Part of a small language model's weights.
Size: MLP 896 tanh GELU, vocabulary 8192.
Architecture: LayerNorm before each block, learned positions, biases, tied embeddings.
Training: a variant of SOAP for these matrices, 443M tokens, 3377 steps.
Each number is 50 + 15 x the weight over its row's rms, rounded and kept within 0 to 99. Layers, rows and columns count from 0. The size before them is the row's rms in percent of the matrix's.

# up: layer 2 MLP up, 896x224, rms 0.208, rows 414-444, columns 112-223
# down: layer 2 MLP down (transposed), 896x224, rms 0.182, rows 414-444, columns 112-223
up414 104:62 44 64 48 56 99 57 29 34 26 69 35 35 50 81 55 29 36 31 34 74 37 69 40 43 74 40 43 33 47 64 32 64 65 70 44 69 71 17 41 68 46 38 37 35 49 42 51 82 23 63 24 46 42 22 39 30 51 44 24 63 19 47 31 44 28 57 66 59 66 44 39 35 55 60 61 48 58 46 51 41 27 60 52 28 44 65 67 48 59 57 36 45 67 40 55 78 47 38 52 59 74 64 45 58 66 41 40 56 23 38 35
down414 108:84 46 53 54 41 50 62 70 57 49 33 53 43 41 64 47 70 44 37 48 78 59 68 80 36 50 64 42 59 41 70 48 50 37 49 36 37 69 61 59 41 71 18 54 47 26 36 51 47 43 56 29 48 52 74 60 42 56 59 83 31 47 38 56 49 60 33 44 83 40 46 62 73 30 54 35 61 35 64 66 44 62 46 52 43 53 69 37 22 36 41 43 47 34 47 59 44 44 56 66 42 34 72 35 32 62 32 67 39 35 30 27
up415 083:72 55 53 50 34 58 32 37 51 38 43 51 42 30 56 66 21 58 58 53 66 35 42 31 43 56 54 32 17 29 33 33 66 58 54 45 61 44 45 38 70 49 59 43 65 69 39 56 47 69 58 45 71 44 76 62 40 54 45 50 54 46 74 49 28 24 70 47 73 81 52 56 64 57 55 63 93 38 60 45 27 61 36 43 59 67 40 63 40 48 63 39 49 62 12 47 66 60 82 56 48 52 55 56 70 65 47 46 58 37 54 37
down415 094:19 40 65 26 47 69 35 61 69 21 41 63 48 71 43 75 71 25 57 68 43 36 53 50 27 47 58 70 53 15 59 76 53 66 52 52 55 54 38 51 63 56 57 20 56 51 54 64 48 63 36 56 62 52 47 63 45 91 52 61 44 39 54 45 68 24 62 56 68 68 29 41 49 24 59 41 78 65 59 39 48 79 33 60 55 37 43 38 49 48 27 49 40 37 29 44 31 42 45 51 35 38 54 63 55 63 44 36 39 42 58 44
up416 104:52 34 35 64 60 53 34 41 40 47 46 40 50 63 30 37 49 90 67 54 67 38 46 64 63 30 62 32 51 49 65 47 57 35 32 49 33 37 60 49 44 46 67 34 38 58 38 46 68 38 25 57 43 50 55 72 68 51 41 30 49 47 53 62 69 40 24 74 29 61 25 36 57 29 39 49 61 62 45 77 43 31 43 64 87 45 68 35 21 47 16 50 62 54 50 68 83 61 62 50 42 80 61 20 55 32 45 38 28 17 92 74
down416 097:34 92 64 41 62 27 68 66 52 54 50 38 37 62 39 58 60 54 62 32 65 51 16 30 19 56 68 62 50 60 35 72 57 69 32 50 51 44 48 46 76 47 44 53 44 51 27 64 57 49 64 81 45 03 68 50 65 32 65 61 64 56 37 41 53 66 80 53 46 78 59 50 28 35 55 67 65 63 42 41 52 65 57 62 30 68 39 32 27 56 68 81 78 66 59 41 52 78 37 42 52 53 69 38 53 48 32 60 44 70 32 49
up417 088:47 27 45 64 42 72 67 22 38 48 52 38 57 58 58 52 34 25 40 26 73 47 61 69 63 45 56 55 83 70 50 62 57 50 57 37 53 42 37 51 44 25 68 71 41 76 33 39 41 42 35 40 41 55 61 47 55 45 42 28 64 53 26 59 72 37 26 59 33 70 74 49 47 53 63 73 43 62 59 32 67 73 29 59 73 68 51 77 52 54 37 60 39 27 54 78 38 51 45 22 61 34 42 14 28 38 34 50 30 49 44 51
down417 090:41 60 53 49 20 18 29 65 11 66 26 45 38 66 41 78 78 34 40 45 40 63 51 74 56 54 18 69 55 43 38 42 52 51 68 51 19 40 37 48 62 64 74 34 50 45 50 26 49 34 35 52 90 64 59 52 29 33 31 60 52 47 53 42 47 24 30 49 40 54 41 82 50 66 52 35 49 26 39 50 46 39 53 49 39 36 55 45 36 17 53 52 50 79 33 54 39 40 48 45 49 64 49 53 75 47 54 63 59 84 51 42
up418 095:69 46 62 57 50 68 47 64 20 31 76 55 66 42 49 57 52 69 44 32 33 62 46 50 65 35 44 48 44 53 51 79 38 55 32 32 28 63 62 34 65 47 17 34 68 58 36 32 43 50 46 54 62 75 63 53 37 59 69 38 78 67 62 79 49 14 40 69 64 38 61 44 57 72 32 37 32 59 83 53 61 80 43 34 66 57 60 49 63 74 41 53 51 44 61 34 28 62 59 20 40 32 39 70 66 36 43 41 48 50 25 75
down418 100:49 50 77 34 72 58 54 39 83 58 45 57 34 70 47 64 31 33 40 71 50 55 23 33 48 20 43 38 36 50 34 48 39 52 14 50 38 56 44 43 40 42 33 50 59 32 39 46 85 47 57 69 50 30 30 51 79 44 56 42 60 62 43 73 60 57 29 28 57 51 91 47 62 68 44 52 54 47 44 38 68 33 43 45 45 40 64 43 82 41 55 49 51 39 29 53 42 37 44 54 43 56 50 40 23 36 38 58 60 40 64 49
up419 080:51 34 49 50 54 45 70 65 30 33 54 52 72 58 47 36 36 40 38 85 45 38 28 57 46 41 50 80 63 50 41 29 48 37 48 53 68 35 26 43 50 35 49 22 63 71 50 55 52 59 62 60 59 48 61 70 51 63 27 24 60 38 57 27 41 40 34 41 43 41 40 40 14 40 35 55 42 30 34 49 78 71 24 62 45 52 43 45 29 44 51 50 13 71 68 40 65 61 60 52 56 45 37 72 58 63 62 78 45 35 42 66
down419 095:37 45 62 37 52 48 31 32 31 47 74 27 55 63 60 41 34 51 71 29 59 54 77 63 43 54 65 49 99 45 22 66 43 44 47 61 39 42 64 28 77 44 39 31 53 52 49 36 41 50 52 33 43 42 44 92 48 52 51 45 50 45 53 19 52 46 31 77 45 81 53 42 63 44 55 45 31 56 39 60 63 63 57 41 50 40 34 53 41 60 77 86 38 40 54 40 42 49 58 50 36 28 33 52 47 43 32 68 66 32 48 62
up420 111:60 96 25 40 72 55 35 37 49 59 70 67 65 41 52 71 35 54 49 45 65 59 75 44 55 29 45 42 67 54 60 75 42 51 40 68 22 44 73 43 67 74 33 35 52 55 60 56 39 70 51 68 69 67 66 41 43 33 44 59 55 30 40 60 54 63 70 22 66 67 66 60 50 25 21 58 21 59 72 45 64 65 76 60 34 23 51 67 29 74 52 29 54 75 63 60 20 53 38 35 43 44 28 67 48 36 42 66 13 45 59 58
down420 096:36 39 64 55 27 62 54 36 43 54 30 44 08 61 29 50 73 50 77 76 46 57 47 33 71 58 45 55 50 66 62 35 68 47 67 57 53 74 19 49 37 59 55 68 74 23 41 34 62 36 47 46 51 49 27 62 50 50 54 69 47 51 62 54 38 67 35 81 39 39 46 16 69 71 82 48 52 67 31 49 48 27 23 64 58 68 68 45 80 53 71 80 30 32 59 67 79 55 54 59 57 55 59 27 57 58 38 51 66 47 51 31
up421 096:30 49 38 43 21 25 47 35 41 68 70 34 45 49 57 39 56 36 60 30 64 59 60 60 51 81 42 50 25 40 55 60 30 38 46 33 61 44 60 25 35 56 56 50 35 64 68 61 45 45 43 60 33 23 55 73 83 69 70 54 68 31 52 46 34 44 62 62 49 62 64 71 36 64 44 51 56 48 52 66 60 36 63 35 39 49 20 47 57 67 47 49 55 57 38 56 20 55 80 49 59 59 60 35 24 37 48 59 38 47 28 09
down421 103:66 51 69 44 42 36 54 37 27 45 31 45 38 64 65 33 41 64 44 59 47 51 38 72 70 37 37 39 59 69 68 58 27 63 19 45 45 49 46 36 45 50 71 47 69 85 38 56 46 26 50 62 54 53 80 63 62 66 62 60 75 57 42 52 54 34 48 51 44 33 49 51 46 60 67 36 49 50 63 80 43 74 20 19 52 39 38 60 45 36 57 38 58 60 65 58 40 61 55 32 43 44 33 66 54 67 79 56 28 41 53 26
up422 130:62 37 35 59 40 68 46 50 65 22 38 54 63 47 51 40 65 58 61 21 64 20 57 49 50 44 55 50 54 35 27 66 58 27 50 58 27 45 48 47 57 32 47 72 45 69 52 50 64 38 64 54 21 55 46 48 54 55 61 35 46 52 68 66 54 74 44 67 47 47 48 78 46 61 55 50 59 67 45 34 12 22 58 48 45 62 24 32 46 36 27 68 58 62 76 22 34 51 49 35 64 49 51 37 52 29 61 63 69 45 42 55
down422 122:51 40 86 31 53 56 56 43 61 40 42 44 29 35 63 35 63 70 74 37 62 44 47 61 57 52 61 56 46 51 69 24 51 63 37 37 50 65 47 64 54 59 46 91 51 44 36 42 37 35 77 56 38 65 33 61 75 35 26 61 41 71 75 61 63 61 51 56 51 46 32 28 63 43 68 51 93 76 46 78 44 54 52 33 48 60 44 67 84 32 55 57 59 46 47 33 50 57 57 59 58 43 27 83 29 29 70 57 64 33 30 74
up423 132:47 73 18 40 69 52 32 64 42 50 53 13 53 40 60 40 82 32 26 32 77 39 38 45 42 33 60 52 47 79 59 57 50 28 20 42 56 52 66 48 65 65 36 26 61 55 43 67 66 41 35 34 46 54 14 21 48 68 56 58 52 65 37 31 67 34 38 55 25 56 67 49 79 68 41 55 50 44 35 79 64 50 69 58 53 26 48 54 56 60 30 29 46 68 40 58 17 65 32 69 57 47 27 42 44 54 47 31 37 34 66 35
down423 110:71 50 17 26 46 55 24 56 63 54 45 31 50 56 73 80 72 70 39 47 77 63 38 53 19 55 53 61 32 70 39 49 48 70 62 56 44 32 59 68 39 57 37 62 38 41 38 56 30 44 66 68 72 32 49 62 45 28 46 62 55 56 49 51 66 45 66 56 41 72 59 44 77 54 60 34 64 41 55 52 86 16 24 56 51 34 34 64 34 37 46 69 55 42 59 45 43 55 66 50 77 34 56 28 56 65 51 36 56 47 57 46
up424 113:70 45 38 51 58 46 42 48 74 68 46 72 46 57 54 17 36 51 59 47 54 56 34 71 61 46 62 87 60 54 50 30 38 43 60 30 40 56 61 52 65 42 61 44 42 72 29 57 47 44 53 40 22 76 56 34 50 41 67 55 69 37 44 74 61 69 56 81 28 59 45 52 52 42 58 49 36 71 43 36 35 64 44 69 64 67 55 67 29 28 39 28 37 38 46 66 52 46 53 41 57 44 40 20 70 63 43 66 30 36 96 69
down424 104:55 28 48 68 67 68 42 23 61 50 49 84 43 46 47 56 60 44 35 67 40 62 42 51 64 37 60 55 43 58 72 45 58 49 53 47 34 71 58 51 22 40 25 58 17 46 56 59 28 38 51 47 85 41 60 41 61 52 70 39 38 75 46 49 47 45 32 54 63 46 82 55 66 44 49 58 41 18 61 26 51 10 40 69 54 76 50 45 79 57 65 25 35 48 45 72 55 50 46 51 44 42 59 38 67 48 55 34 37 46 48 64
up425 090:19 42 39 63 43 40 51 88 58 35 21 26 48 64 52 70 35 56 42 48 64 81 51 75 52 34 45 32 42 60 60 40 36 40 59 44 59 47 54 27 75 62 50 43 38 40 52 46 67 52 25 47 63 72 60 42 51 39 54 48 72 58 65 76 48 49 59 78 64 47 62 66 52 78 58 62 64 52 65 52 60 53 22 37 53 63 44 59 83 44 56 46 58 61 40 60 34 72 46 67 75 22 73 15 42 67 45 61 11 44 66 29
down425 099:48 22 51 25 51 73 35 68 55 25 27 53 31 59 39 40 74 54 99 43 50 38 50 38 83 56 51 56 41 20 48 61 49 53 78 44 26 20 39 09 34 43 47 63 73 47 76 35 47 51 47 77 69 29 56 58 52 50 27 47 60 53 69 23 37 61 70 47 57 61 51 22 69 69 46 44 54 51 55 46 81 48 59 57 78 32 46 20 28 43 47 60 30 68 37 61 65 50 47 55 32 52 79 59 57 60 57 71 37 19 27 56
up426 103:77 48 65 40 17 71 56 40 64 42 86 42 64 54 50 42 41 38 34 57 44 43 67 29 61 61 40 35 67 62 35 69 42 41 57 29 55 25 44 39 42 17 55 35 76 49 57 51 41 59 72 43 57 49 47 12 56 57 51 55 54 37 59 48 33 72 68 41 31 44 72 58 30 16 28 65 53 36 76 31 46 36 46 63 57 52 53 54 40 41 68 43 39 29 50 55 52 71 49 71 54 47 67 45 42 44 43 53 48 69 47 61
down426 096:37 60 49 38 43 46 18 70 52 60 62 51 22 40 40 32 52 44 62 51 57 46 53 80 24 52 28 51 44 28 68 32 47 46 49 91 55 62 40 65 66 49 70 41 39 45 42 68 65 33 44 45 49 41 46 57 37 46 46 38 66 80 48 76 71 64 40 58 61 47 20 45 25 72 76 50 30 82 30 39 39 58 49 45 60 48 79 42 75 63 27 56 43 57 52 47 78 44 70 59 39 73 57 27 66 25 45 63 69 24 52 75
up427 113:46 64 22 56 36 66 44 36 33 70 45 45 33 64 51 89 56 49 59 46 71 51 45 34 30 32 48 26 32 67 62 58 78 27 47 63 65 50 33 41 52 42 39 50 34 24 28 70 56 54 54 43 62 48 74 38 64 46 62 51 49 69 44 31 56 72 75 47 45 47 55 67 44 64 65 74 53 66 57 50 31 51 34 33 36 62 68 56 64 56 70 56 42 66 47 56 47 33 56 37 39 65 40 44 63 75 40 31 29 61 66 19
down427 098:89 66 12 33 61 58 76 67 46 67 46 36 63 59 68 71 53 69 12 55 48 33 37 47 35 54 72 71 54 44 54 47 60 65 46 75 24 36 62 53 25 50 44 55 40 62 43 25 41 36 39 55 48 36 48 73 31 00 51 71 46 78 53 35 61 82 59 50 37 25 47 48 61 40 64 37 60 55 46 35 61 53 40 50 33 62 48 34 56 57 77 55 64 63 63 37 51 34 57 56 51 35 36 61 63 25 45 36 44 58 61 62
up428 090:58 47 50 33 38 40 29 20 55 73 31 39 61 67 51 31 49 65 55 60 49 67 55 29 46 60 67 36 47 43 55 49 69 55 65 53 78 37 66 57 65 58 31 47 36 45 53 66 63 72 57 83 32 44 53 34 43 65 51 19 52 48 43 46 40 55 63 35 30 65 51 40 49 29 41 48 37 34 38 65 53 28 49 42 18 50 44 35 52 38 60 34 73 31 40 64 58 49 76 42 30 42 50 32 75 66 46 50 40 72 70 36
down428 096:50 38 53 57 58 61 54 23 59 49 26 61 47 69 67 14 56 63 26 55 50 21 56 50 63 65 56 53 74 51 32 60 30 41 50 36 60 21 71 40 64 33 60 52 78 48 50 66 44 94 59 34 51 56 33 55 49 74 37 25 56 69 51 64 38 41 49 71 81 47 51 88 67 33 49 55 40 58 54 52 50 68 47 45 79 69 76 57 59 52 70 54 44 76 56 46 33 38 60 67 46 54 43 46 53 29 66 45 68 41 55 74
up429 115:49 37 59 48 23 24 52 41 30 37 43 57 36 76 26 62 66 45 31 47 83 69 18 39 70 49 38 86 43 59 64 22 28 35 77 50 51 72 71 34 34 60 32 35 60 73 52 34 73 64 14 23 56 52 63 37 56 61 31 58 61 48 31 33 50 58 58 43 66 46 63 58 47 47 56 59 35 65 68 65 26 31 63 22 61 45 48 36 27 50 51 16 43 29 54 25 61 40 64 36 49 37 54 51 47 37 59 47 45 56 51 62
down429 108:41 61 52 75 53 48 23 57 52 40 45 50 58 25 53 59 28 57 58 75 66 34 31 30 51 35 42 40 31 45 46 41 77 27 48 52 72 69 66 88 54 53 44 51 42 34 25 51 46 64 44 57 70 36 55 60 59 32 69 43 43 61 64 57 45 39 73 67 10 34 25 40 36 56 47 54 32 37 31 23 47 66 51 46 18 58 67 37 96 58 58 54 40 72 51 50 39 46 56 69 51 72 52 62 57 28 39 54 49 22 32 30
up430 079:54 68 76 50 21 38 58 28 61 51 62 27 21 31 50 44 54 32 69 60 45 39 55 46 27 55 46 65 74 67 31 82 39 42 37 74 47 49 48 78 43 50 61 49 55 65 63 51 28 13 16 38 55 29 56 38 52 73 57 42 45 47 45 55 41 47 55 40 50 20 40 50 52 87 34 71 45 78 43 40 57 37 68 57 72 45 44 44 48 62 49 66 48 47 68 44 36 69 28 39 36 29 64 36 45 48 65 30 49 56 69 73
down430 089:67 60 52 55 30 71 75 56 62 79 41 36 29 48 43 59 46 12 73 49 42 45 63 50 17 45 37 61 55 57 69 20 40 17 39 21 50 68 51 43 51 39 45 35 71 87 23 45 38 60 41 39 58 43 48 44 22 42 72 35 23 35 42 69 46 58 55 42 36 54 43 56 48 39 55 41 55 34 47 42 78 37 61 39 90 51 48 53 56 54 79 77 43 43 54 72 53 66 64 39 41 26 60 44 44 44 44 37 53 46 49 64
up431 113:34 74 13 30 78 21 45 75 67 55 50 33 66 58 42 53 56 50 35 57 41 50 45 51 37 44 38 48 43 67 48 94 59 48 53 79 22 38 64 59 51 39 53 27 32 56 36 38 81 48 49 57 53 66 44 48 46 42 46 46 47 17 31 38 46 36 35 56 29 43 50 65 36 35 56 74 49 36 62 53 64 49 47 55 49 54 42 33 35 64 71 56 63 71 63 48 72 33 42 43 21 73 49 58 48 77 57 59 36 46 76 36
down431 100:77 65 54 49 44 48 49 39 21 47 49 46 46 38 50 17 39 50 88 17 54 37 35 42 41 60 43 63 52 41 73 15 57 37 51 44 73 66 72 55 60 56 51 54 42 64 35 62 55 58 43 59 60 54 52 70 45 61 44 37 39 56 77 49 44 51 63 60 41 27 41 07 60 50 34 47 79 46 46 49 28 50 44 46 63 41 56 33 58 51 30 64 37 56 51 66 52 28 60 54 80 51 58 29 45 53 40 44 79 54 20 45
up432 091:59 57 66 30 78 79 69 62 53 45 76 57 51 45 68 47 57 66 47 38 37 53 64 56 47 76 32 57 34 50 69 63 62 57 48 27 58 37 38 38 32 60 50 50 57 40 67 43 29 65 73 34 45 55 14 36 36 49 54 35 31 41 65 55 41 37 53 22 46 51 51 61 20 28 44 40 34 80 31 42 67 39 52 38 80 49 49 37 60 51 40 47 39 50 42 60 67 52 72 81 27 62 80 48 57 63 42 29 56 53 45 77
down432 097:55 34 35 53 39 47 55 64 89 47 41 30 64 42 65 57 21 66 61 42 76 56 45 53 53 39 78 39 66 45 38 47 35 46 61 55 41 69 36 35 61 40 41 33 42 45 31 43 66 60 58 82 40 36 53 48 56 40 53 47 66 57 45 69 60 68 59 71 43 57 51 34 52 30 54 28 62 44 61 47 59 68 59 61 08 55 68 10 26 22 23 31 36 20 19 96 55 55 30 27 62 40 53 47 58 30 23 47 48 71 44 25
up433 114:35 47 55 62 53 57 63 56 71 36 73 60 54 30 85 62 37 54 41 64 51 53 23 40 44 47 63 69 50 51 31 42 27 06 71 56 43 62 48 67 45 25 25 74 37 52 44 69 50 64 33 41 46 24 30 49 53 58 17 52 47 49 48 47 56 40 58 63 35 50 58 67 79 74 67 66 36 35 29 45 71 64 51 52 59 46 86 38 51 49 78 70 62 70 49 52 50 42 53 39 52 49 51 43 55 46 52 65 75 44 45 63
down433 096:67 53 36 50 43 30 73 26 48 69 39 48 45 44 36 72 46 33 36 34 66 46 53 65 44 48 29 50 40 64 48 68 66 75 42 45 53 51 39 31 54 64 35 26 55 69 59 52 67 55 71 63 53 18 54 59 47 72 53 46 49 42 80 46 48 49 41 40 43 67 67 39 59 28 47 52 40 25 78 56 51 20 46 42 35 43 42 48 65 39 25 66 61 53 46 55 62 62 57 35 60 31 73 55 64 36 23 43 30 66 35 40
up434 105:53 47 44 21 53 34 34 46 18 80 39 23 16 39 45 47 47 62 68 31 44 32 57 50 44 89 28 34 62 58 64 33 50 51 48 77 41 40 40 71 59 47 66 19 38 63 55 25 34 80 33 40 58 54 65 55 39 32 57 45 77 62 66 42 49 37 44 56 72 55 49 32 66 66 57 62 46 50 45 39 60 63 61 37 61 19 64 58 62 53 70 61 63 55 21 43 23 87 82 60 42 43 25 56 49 55 53 28 54 31 60 25
down434 105:52 65 16 62 34 62 41 60 52 47 49 63 53 76 63 57 46 59 47 52 74 48 15 65 56 52 71 40 48 42 23 64 39 67 47 74 33 36 36 12 51 58 35 58 68 64 60 46 59 29 48 55 50 45 91 29 86 48 24 61 50 67 79 54 70 42 50 58 43 24 23 54 42 59 41 58 51 30 46 46 74 49 20 37 66 49 39 55 46 27 66 44 54 63 60 48 28 75 36 15 23 58 67 90 51 72 48 70 70 53 43 37
up435 092:36 33 41 33 63 46 58 73 48 56 61 37 81 28 45 65 50 43 36 47 68 35 52 40 65 42 38 28 70 57 99 60 47 53 54 47 64 91 11 47 36 62 23 25 75 63 49 40 44 65 14 37 53 23 48 63 46 51 51 36 51 49 39 56 47 51 39 53 80 40 56 61 47 43 59 51 42 45 28 66 36 50 63 42 46 59 42 63 68 42 51 53 39 66 49 68 50 53 61 65 57 55 50 58 70 63 48 69 34 67 45 83
down435 095:37 39 33 60 48 69 58 46 71 64 52 83 56 68 66 46 37 52 35 43 66 75 36 54 72 66 45 44 41 76 37 59 63 51 66 42 63 52 53 42 52 48 45 28 30 39 50 50 39 52 61 52 28 39 49 43 65 24 75 61 52 56 41 41 45 35 58 34 23 23 89 53 64 46 27 30 93 53 39 43 51 47 52 37 44 68 43 27 59 60 43 69 37 43 37 28 29 58 69 65 49 46 45 36 45 29 27 33 68 57 55 19
up436 111:50 30 25 41 55 44 60 41 62 51 59 22 70 31 23 11 57 37 47 48 78 07 40 59 69 61 58 56 30 65 75 41 34 64 49 42 51 54 50 31 57 68 55 37 81 52 42 23 50 44 46 33 54 41 52 49 71 46 36 57 43 46 67 50 59 54 70 35 27 41 31 34 71 78 29 67 44 70 55 43 56 88 34 79 58 32 67 52 28 69 57 46 63 70 41 48 26 55 44 46 54 40 45 62 45 58 44 27 41 59 26 38
down436 105:35 44 68 57 64 48 37 61 60 74 46 36 37 65 58 39 62 24 45 49 74 13 32 53 26 48 45 43 75 47 65 53 33 51 41 36 45 58 33 49 47 65 62 40 65 43 64 60 56 28 69 50 43 39 36 64 53 55 57 51 79 55 45 35 67 43 62 61 50 70 65 49 56 72 28 64 33 50 39 56 46 44 30 37 41 36 35 00 42 70 40 51 46 44 66 52 16 55 58 52 70 15 67 42 39 47 43 41 37 74 24 52
up437 083:39 43 31 36 52 64 71 43 49 35 52 60 29 35 30 56 44 35 39 35 48 45 41 32 44 63 26 41 33 52 86 18 41 64 49 32 38 35 17 57 42 46 44 55 59 45 51 46 71 64 29 31 47 61 45 67 60 51 56 52 48 39 40 30 58 34 47 60 60 54 71 20 61 48 55 39 49 62 70 38 78 36 50 28 43 54 57 54 56 61 42 38 47 60 31 57 63 29 55 42 74 74 47 52 29 27 67 51 69 23 44 42
down437 090:79 81 44 39 26 32 38 51 57 70 65 52 58 60 50 65 32 35 63 05 52 59 71 51 42 76 29 54 74 30 49 45 57 53 60 59 51 62 29 47 48 70 45 55 58 82 48 52 55 63 62 59 59 48 46 12 65 47 65 59 60 35 45 54 50 41 33 56 41 53 45 68 28 37 48 42 41 48 46 32 45 32 60 50 57 28 40 49 52 39 48 48 30 44 55 57 40 44 48 58 18 25 46 61 50 62 65 63 59 80 53 35
up438 097:48 16 53 57 16 73 35 26 66 48 51 76 37 61 52 24 70 50 23 56 36 59 40 48 42 47 27 46 30 54 25 56 65 41 39 13 78 27 73 40 50 53 60 71 64 39 25 55 47 31 53 47 45 24 57 37 76 28 33 63 66 53 58 52 50 28 70 54 81 54 47 39 18 44 58 68 65 48 45 65 58 62 29 44 75 59 66 48 65 47 47 26 49 31 53 61 77 50 56 27 29 25 66 47 57 48 48 47 43 60 26 63
down438 109:41 40 57 45 46 52 46 67 63 58 27 69 58 43 10 59 45 40 25 50 65 56 55 32 74 57 50 51 42 48 66 46 45 43 43 27 55 34 55 59 52 27 43 63 31 50 48 55 68 61 49 70 57 32 46 38 74 58 45 61 70 34 82 47 51 53 58 63 55 65 36 65 49 29 52 72 32 83 47 64 44 45 51 58 58 40 73 65 39 67 53 57 48 32 60 69 54 64 50 29 45 25 65 76 66 67 28 58 45 61 60 62
up439 108:39 39 61 45 60 73 45 41 40 32 59 39 63 29 56 61 33 47 88 25 67 48 34 58 57 40 62 71 38 67 69 51 57 52 74 27 48 71 24 41 45 35 36 37 66 41 57 51 50 46 60 53 25 50 21 50 41 77 74 64 76 66 27 44 39 23 35 50 49 66 65 55 59 77 52 48 22 28 72 58 43 61 64 44 54 44 43 61 43 63 47 70 70 57 80 62 35 31 49 32 65 53 40 24 47 77 55 25 49 61 51 42
down439 103:56 50 50 52 65 44 73 33 57 60 64 53 29 52 31 59 89 48 26 42 11 15 26 53 56 42 26 64 39 45 58 33 36 48 28 53 58 37 57 32 49 39 54 54 49 46 59 47 48 35 40 29 43 64 63 27 57 36 48 55 38 43 44 45 57 50 53 51 83 48 39 48 23 30 60 34 46 66 29 68 57 56 44 52 59 55 78 74 64 51 50 38 45 38 32 38 25 53 52 54 32 55 51 58 13 43 80 53 51 48 66 66
up440 104:40 25 53 76 48 61 35 36 45 59 44 27 41 59 61 45 31 42 56 15 66 48 56 50 52 56 66 40 61 34 62 39 43 57 71 45 72 52 42 60 15 31 29 72 59 61 63 50 30 49 48 20 42 62 30 32 86 66 62 43 57 50 74 60 51 26 50 50 43 48 66 35 18 75 56 59 34 23 64 42 61 53 11 70 75 39 55 51 54 24 46 71 56 64 57 45 52 57 48 83 71 62 38 52 46 38 55 40 41 62 18 61
down440 099:35 70 36 36 66 34 43 32 34 47 26 58 30 58 27 51 52 73 61 36 72 22 58 65 81 33 47 39 47 48 39 37 41 32 51 56 73 42 60 61 24 68 37 52 36 71 20 37 36 59 70 59 46 42 39 63 12 36 38 58 45 68 68 55 35 24 27 26 62 31 36 29 31 31 55 53 47 62 37 53 21 31 18 45 51 37 93 48 41 54 69 36 68 77 72 28 53 33 48 74 63 53 35 62 39 54 33 32 82 55 56 56
up441 100:43 42 33 47 23 74 39 58 89 46 50 59 13 41 58 38 22 63 56 79 35 40 59 45 61 58 45 49 70 44 56 49 50 67 58 37 69 78 37 54 65 63 46 58 65 71 46 44 57 50 45 49 78 50 55 64 51 42 55 70 56 62 40 60 31 65 57 75 46 44 56 29 71 42 33 61 62 44 46 67 44 67 51 58 51 55 66 61 53 60 58 43 41 43 78 67 38 42 35 28 64 36 43 30 69 33 51 38 10 29 56 49
down441 101:64 56 42 68 70 44 71 44 56 48 12 56 70 60 61 46 48 83 48 70 46 51 64 27 52 65 50 59 40 39 43 65 51 45 53 66 45 29 43 26 41 46 62 80 44 60 74 17 28 64 44 39 47 80 32 65 27 50 53 40 33 54 64 71 48 66 56 38 52 49 40 36 84 51 33 64 68 52 45 44 68 64 58 54 63 67 74 51 52 41 75 47 67 45 50 45 70 75 46 72 49 34 22 44 34 54 58 59 40 70 26 15
up442 095:31 55 17 41 71 56 59 50 22 55 55 45 58 54 55 18 50 56 46 48 57 43 41 40 34 50 62 38 65 40 47 74 74 45 68 45 58 82 52 49 49 21 49 86 25 53 52 66 40 50 27 55 70 50 61 33 52 49 55 35 70 40 25 46 34 71 24 65 55 68 65 70 23 69 44 52 59 63 13 61 47 76 53 53 63 61 30 37 46 57 87 38 59 40 38 52 48 48 17 41 42 48 69 49 52 30 50 79 51 52 47 44
down442 097:51 42 50 36 54 72 49 44 38 47 48 56 50 55 64 30 51 56 36 55 51 80 82 53 19 47 57 35 29 51 41 60 55 58 59 09 37 65 82 46 60 51 61 80 58 74 45 28 67 39 38 55 26 37 47 25 43 60 45 72 70 32 40 28 70 47 62 57 72 51 47 52 14 42 59 65 57 41 49 32 56 58 53 50 48 18 24 29 30 40 57 70 56 65 39 42 72 61 53 38 69 43 58 34 78 26 43 63 38 45 52 44
up443 111:49 71 52 58 54 43 51 63 64 41 54 61 36 55 68 39 41 57 28 37 67 05 61 71 43 40 55 55 46 56 42 44 56 74 58 37 47 57 26 51 95 41 58 56 29 59 52 35 83 27 93 54 65 38 60 71 43 58 34 51 55 51 45 69 48 35 71 68 51 27 59 53 57 51 80 48 36 62 46 35 23 43 43 44 40 61 73 37 73 49 59 32 40 35 19 47 34 80 38 55 59 29 29 57 37 36 54 40 42 37 55 56
down443 117:36 60 59 47 49 40 74 25 71 33 30 57 59 30 48 30 51 30 22 61 44 20 57 48 51 32 20 37 76 40 45 71 44 78 47 77 46 31 43 36 72 53 46 49 50 55 78 45 58 45 78 86 33 66 31 69 58 53 31 24 36 44 67 42 23 41 49 41 35 43 74 55 54 37 79 50 23 55 47 43 43 76 50 53 49 58 18 62 70 46 59 51 43 49 19 37 28 57 44 48 60 40 36 48 18 61 39 35 63 38 53 53
up444 099:42 27 43 50 58 67 21 68 53 39 43 48 63 45 76 73 78 55 64 63 68 50 33 58 40 73 42 26 60 49 58 46 47 75 40 69 51 66 37 62 64 46 52 28 59 47 30 57 46 34 38 47 52 50 36 65 43 29 60 79 72 53 55 68 59 64 55 44 72 64 33 52 62 79 65 50 51 63 19 14 66 39 54 36 44 42 38 68 30 31 57 39 35 61 44 54 67 78 45 63 61 23 58 64 76 45 48 38 29 16 62 47
down444 099:75 33 62 56 71 54 64 32 66 22 21 63 42 64 30 48 24 74 61 43 33 62 71 46 45 45 61 57 52 57 41 72 41 38 38 68 27 36 73 39 45 41 70 49 26 38 42 29 46 42 45 43 57 90 31 39 61 59 60 34 26 46 44 52 68 12 57 55 63 43 43 53 41 21 59 40 67 55 27 56 36 36 65 70 50 44 70 65 45 46 43 49 34 65 55 55 81 35 32 70 45 53 48 55 77 54 92 49 60 37 43 46